Weights of a small transformer language model: vocabulary 19455.
Each number is 200 + 40 x the weight over the matrix's rms, rounded and kept within 0 to 999. Layers, rows and columns count from 0.

# layer 5 MLP down, 64x192, rms 0.22, rows 0-63, columns 144-191
175,164,167,245,214,217,221,260,223,170,186,225,235,146,233,143,236,222,200,228,214,209,185,156,225,235,232,195,237,224,200,208,194,160,232,216,238,248,133,182,141,137,138,201,237,262,184,283
227,165,199,197,171,173,247,191,131,173,154,293,200,222,187,188,208,121,253,216,198,169,186,264,223,212,193,164,203,211,194,133,211,139,278,224,210,138,174,165,247,264,195,197,185,209,214,177
183,256,197,206,247,134,213,107,199,235,215,143,203,137,193,238,237,142,219,131,134,204,223,192,169,198,202,184,170,152,200,232,204,253,248,149,293,191,134,210,197,252,181,180,161,223,221,277
176,218,182,163,175,218,210,285,193,255,194,234,177,315,126,164,235,207,227,142,175,185,225,175,142,217,203,187,201,184,235,130,221,255,304,121,170,157,218,138,232,263,254,281,180,271,224,227
220,179,123,197,271,191,193,264,253,212,244,217,231,198,180,254,253,178,194,230,193,137,193,179,213,264,182,206,196,209,274,191,124,159,146,182,167,230,195,197,177,202,229,194,139,266,204,177
184,202,189,170,235,229,155,278,184,219,242,288,224,261,166,251,195,197,233,193,218,171,207,164,209,174,227,206,201,249,245,150,229,252,232,143,177,207,182,172,277,273,212,222,213,256,204,233
183,170,252,245,223,160,161,254,172,202,229,217,180,181,204,229,199,253,265,179,233,207,164,181,197,149,153,191,218,249,122,141,200,174,146,79,166,204,154,238,135,197,223,216,183,237,186,178
143,281,201,230,164,235,300,221,168,181,211,186,173,238,129,176,197,260,217,170,147,196,239,174,192,152,152,177,212,131,181,118,234,227,174,220,168,223,234,239,232,200,206,218,224,293,217,200
177,184,165,207,201,105,137,199,183,134,244,231,222,202,191,212,187,182,167,205,280,180,173,164,151,178,212,178,235,235,212,149,174,212,211,223,209,132,273,149,227,195,179,217,241,194,163,253
145,203,102,271,115,198,188,184,206,230,201,142,156,259,124,211,216,171,305,202,217,171,181,194,191,235,237,242,186,189,215,180,245,168,265,235,233,202,242,174,202,147,179,198,177,199,201,172
201,255,189,224,148,187,141,205,158,195,216,212,175,234,216,217,238,218,105,208,172,180,211,247,206,201,245,229,161,237,167,209,187,218,210,215,195,184,182,235,244,244,218,223,150,155,182,193
218,232,263,175,256,127,255,257,186,215,225,265,239,187,257,241,217,204,258,246,239,213,223,261,145,175,215,218,208,200,258,182,95,270,166,166,194,216,314,189,261,251,152,185,95,258,169,203
169,189,245,139,255,240,165,249,202,151,226,171,195,258,211,186,174,198,204,210,168,192,153,168,182,281,271,192,205,191,256,173,181,222,262,238,198,128,194,168,152,222,168,250,162,176,258,168
147,221,125,95,182,229,198,255,138,209,193,190,172,197,232,153,196,227,180,290,204,148,208,192,266,220,162,281,221,187,250,197,243,163,157,236,202,115,183,236,239,154,217,205,133,148,171,149
212,146,178,246,222,170,236,226,164,149,208,236,205,173,157,214,219,141,181,297,280,172,184,282,206,124,229,252,224,203,184,162,226,240,165,194,194,207,154,242,217,180,135,242,185,259,168,154
297,151,211,192,178,215,220,237,149,143,262,247,231,227,212,234,168,216,136,228,207,175,243,193,150,226,148,202,157,122,220,204,209,236,179,271,149,157,299,254,158,228,211,190,182,184,155,170
197,248,260,190,217,203,278,203,201,186,164,229,184,181,200,167,186,175,226,167,181,239,246,165,169,207,221,202,198,221,167,183,200,185,201,208,264,118,170,192,155,93,146,200,215,202,174,228
150,149,221,212,227,114,249,180,209,198,240,174,168,233,273,156,234,248,242,189,250,199,269,229,142,116,175,274,177,113,217,205,201,223,182,173,205,233,273,176,178,183,277,144,183,148,157,256
196,170,232,150,236,214,244,283,208,226,234,179,228,222,265,201,181,149,234,322,214,176,216,203,228,183,220,217,179,169,228,165,168,122,205,186,224,175,154,119,156,150,138,223,213,130,155,222
155,163,168,188,179,285,150,182,153,204,169,168,201,241,178,167,144,256,155,276,198,250,122,133,199,225,210,134,164,217,231,194,227,210,180,181,212,224,208,237,199,216,225,172,284,218,230,143
244,162,226,183,175,249,190,139,218,229,212,191,233,217,208,285,279,220,220,210,238,184,224,249,201,160,245,183,269,219,190,131,256,219,112,262,171,208,215,250,205,237,133,174,210,230,305,199
248,143,157,191,151,173,219,197,177,143,253,199,183,184,200,225,259,147,226,203,257,201,197,223,216,134,180,202,142,176,219,240,212,249,265,256,179,202,206,212,188,212,283,236,221,155,219,183
208,242,208,225,214,217,179,248,197,137,182,183,208,189,159,269,282,205,179,184,146,165,151,234,256,210,145,237,186,219,160,213,169,212,181,217,149,299,144,147,227,256,192,184,219,149,168,198
196,243,172,151,243,224,241,253,211,204,183,247,232,124,150,225,121,200,278,145,214,213,276,238,244,210,85,164,199,228,215,225,221,180,197,206,199,264,126,210,241,238,187,219,196,180,261,212
172,164,179,187,171,248,142,183,261,243,137,159,246,177,175,156,175,246,200,240,254,256,225,234,208,228,229,195,228,232,189,148,293,214,158,158,145,211,198,233,189,212,155,246,185,168,213,268
244,249,207,217,214,218,240,190,140,146,195,186,282,176,216,190,209,260,250,207,206,211,223,263,223,157,225,169,210,172,228,215,206,182,152,160,174,226,295,329,259,234,173,211,235,245,178,234
224,228,190,191,212,175,189,260,237,238,250,232,174,172,245,228,212,269,211,205,222,159,246,213,199,150,197,247,234,206,211,207,127,178,252,187,236,226,195,169,180,190,180,174,188,242,239,149
188,174,124,177,220,248,225,203,189,247,200,177,176,139,184,154,272,206,199,249,217,248,124,184,195,258,211,135,225,122,203,190,196,222,143,205,185,175,154,213,243,207,200,222,251,277,197,209
163,199,287,277,214,240,216,119,155,131,128,258,186,202,179,236,184,183,280,214,178,224,222,223,203,219,152,204,146,172,149,175,127,242,161,151,249,206,151,223,226,217,184,147,215,238,201,242
176,185,219,234,168,174,138,213,155,161,202,193,209,177,195,129,158,198,158,137,217,226,179,243,211,216,180,180,212,212,270,247,170,226,218,250,185,147,211,245,240,105,148,180,229,262,164,201
204,214,117,156,191,161,183,195,225,247,238,213,227,215,194,204,171,262,214,235,171,208,216,144,157,195,218,252,165,149,199,232,171,129,239,148,202,262,178,250,187,200,221,221,161,154,132,173
175,175,235,192,251,224,166,251,172,271,215,206,195,226,274,196,198,136,166,241,163,250,199,280,204,194,271,238,189,115,279,145,193,217,179,226,247,187,236,245,229,176,172,193,183,203,134,203
204,179,290,207,208,208,166,154,258,222,183,255,160,214,229,178,163,195,238,150,232,191,237,196,203,202,224,178,287,172,145,192,155,217,137,169,208,236,215,182,215,169,187,185,288,225,207,283
180,177,244,212,206,211,227,227,225,227,167,218,158,254,183,203,198,226,213,186,151,209,248,206,164,237,202,170,188,205,148,174,203,245,159,218,234,202,207,239,210,194,196,169,194,181,174,205
228,230,157,230,283,136,194,128,184,99,154,250,171,149,211,182,190,140,295,190,199,208,180,278,254,162,179,170,199,148,246,211,131,266,183,191,225,234,225,198,178,236,162,133,155,175,200,204
243,224,255,209,161,109,305,236,222,251,173,219,208,173,196,224,197,205,198,212,255,177,199,193,143,212,346,247,212,275,166,181,262,230,235,177,187,229,217,205,190,161,141,191,189,203,207,219
191,211,245,216,189,169,249,219,203,245,227,268,185,149,187,203,226,95,166,139,230,171,199,183,90,194,284,219,193,142,164,217,238,233,136,150,146,212,205,216,173,202,217,210,213,191,217,125
141,171,208,202,104,210,209,182,132,244,228,285,179,313,213,213,245,170,189,176,192,248,165,175,148,186,182,160,178,169,232,204,199,266,164,221,186,277,177,285,150,177,272,227,194,263,246,149
172,204,192,168,279,241,277,231,151,287,123,168,213,201,154,179,178,230,200,182,118,184,195,225,162,195,230,166,202,223,148,189,204,164,137,153,214,157,231,202,242,230,112,168,201,171,107,180
217,217,230,168,288,193,162,195,181,202,172,214,195,270,191,135,196,239,196,163,154,233,229,209,170,179,254,112,123,272,260,147,269,153,157,203,126,107,265,203,185,160,215,188,214,166,156,183
197,151,153,168,169,206,207,244,177,128,187,150,176,194,166,229,185,210,211,150,174,179,194,150,225,218,147,153,256,140,233,237,183,220,218,129,133,191,209,220,216,194,266,103,162,175,192,256
212,183,164,175,182,210,264,192,212,215,142,125,132,169,194,187,198,154,256,238,162,183,198,165,250,214,172,142,235,184,191,201,176,241,191,167,180,251,220,218,190,185,178,223,174,211,215,209
211,278,217,250,166,263,119,197,176,177,185,120,148,210,139,227,198,149,146,184,179,190,186,158,146,162,272,212,89,145,141,238,286,202,228,184,231,233,201,172,184,191,260,209,231,232,225,192
222,193,202,189,219,151,135,162,218,222,165,171,260,222,300,204,164,179,189,234,180,245,149,194,204,217,254,200,203,158,198,210,163,216,208,155,148,212,247,222,166,216,188,200,254,232,260,189
214,235,219,238,223,151,174,219,179,230,233,108,187,194,168,234,228,177,230,210,196,198,218,239,172,247,168,207,248,238,264,156,136,207,121,139,149,179,199,252,226,219,183,127,212,165,187,243
133,250,142,185,201,276,244,238,248,196,259,208,180,220,107,210,205,259,146,119,215,207,160,133,183,228,167,201,181,186,223,197,184,141,227,232,161,265,259,249,271,151,256,248,177,209,201,223
107,289,195,169,264,219,224,174,122,256,193,214,213,281,184,191,216,308,235,246,113,207,340,209,186,180,179,248,292,177,219,118,146,183,160,227,188,111,227,232,180,191,167,229,204,227,214,209
220,149,180,174,179,246,245,236,157,194,188,244,205,148,286,189,216,226,228,252,196,177,236,192,170,172,153,208,171,191,163,231,129,218,152,150,247,148,165,225,176,215,224,201,210,212,223,204
181,205,232,199,122,177,188,232,175,203,224,227,184,209,218,190,174,121,165,244,195,154,192,206,172,215,228,212,199,248,164,119,133,204,182,149,164,187,181,271,189,220,243,157,266,236,159,186
205,262,252,232,145,169,219,182,187,155,230,182,210,184,221,205,238,225,216,235,221,214,137,235,142,173,193,120,247,229,198,190,159,177,210,170,213,219,238,165,213,183,179,233,144,256,178,124
192,236,213,248,234,178,209,190,172,289,204,139,147,250,130,219,218,168,227,137,272,269,242,256,175,188,216,226,207,161,205,248,201,222,185,203,257,177,200,177,164,229,141,174,286,120,135,227
179,231,228,173,190,220,178,166,102,247,208,244,206,216,205,172,194,244,202,237,192,238,178,208,228,247,248,180,176,227,184,253,198,209,205,255,227,160,146,190,182,180,145,220,185,196,178,223
211,212,288,227,281,272,282,241,160,165,170,172,149,194,199,180,115,200,202,110,249,320,186,208,157,203,202,211,87,216,213,199,206,243,231,235,213,170,224,128,244,181,161,218,138,249,145,261
184,126,170,160,230,126,221,161,210,199,207,266,133,206,88,237,161,217,243,108,192,198,188,214,250,243,200,287,215,152,233,225,260,230,238,193,185,247,221,209,212,225,217,226,167,169,176,204
251,164,173,259,154,251,239,208,253,214,195,241,246,150,222,223,220,189,217,284,190,240,223,193,219,215,221,228,237,158,233,173,257,115,274,231,178,271,204,223,212,191,161,234,174,150,157,223
259,196,177,154,148,223,233,243,115,217,169,238,189,152,146,162,226,189,160,145,239,216,157,236,218,219,179,156,203,148,161,254,174,208,202,254,252,82,136,235,172,229,159,200,281,162,220,152
243,231,230,236,182,216,146,287,287,161,202,253,236,150,212,211,173,141,187,201,228,180,173,172,152,132,222,235,196,276,248,132,289,170,180,222,148,212,228,232,187,144,236,251,194,222,205,215
232,146,189,191,156,186,240,200,168,236,209,145,180,164,187,251,206,139,264,169,175,141,132,273,162,203,236,169,218,276,219,229,187,169,200,195,192,220,250,165,227,195,199,135,231,165,197,195
247,232,222,213,238,165,268,176,208,194,195,108,186,243,203,159,147,198,188,174,187,219,177,177,144,272,214,198,139,192,162,186,190,225,207,170,191,168,265,169,161,237,139,204,173,211,208,222
212,227,219,176,206,238,160,193,210,236,242,219,165,210,185,142,179,189,141,61,218,137,133,134,226,278,242,203,140,153,205,245,226,145,249,283,204,241,159,215,248,197,226,236,212,186,274,154
155,239,142,248,207,153,181,217,292,164,198,217,148,252,140,226,238,132,175,225,223,204,186,214,203,189,212,180,219,161,201,273,217,242,244,171,166,299,264,141,168,260,180,201,201,128,216,204
203,245,215,253,245,216,189,144,256,233,179,180,222,195,170,250,202,123,234,251,142,159,144,165,151,197,195,229,292,204,229,203,243,157,161,157,200,197,149,180,174,245,141,253,201,153,181,132
199,229,258,232,240,210,189,224,237,165,159,242,228,200,263,168,181,221,243,192,208,243,165,172,202,192,221,198,122,247,196,206,211,147,151,222,195,203,192,153,186,251,178,174,182,175,223,214
194,160,203,209,241,142,202,216,191,171,166,165,122,163,232,218,195,230,169,146,255,178,218,226,186,203,172,253,292,233,255,175,226,167,95,142,215,182,255,187,207,197,207,244,177,130,149,209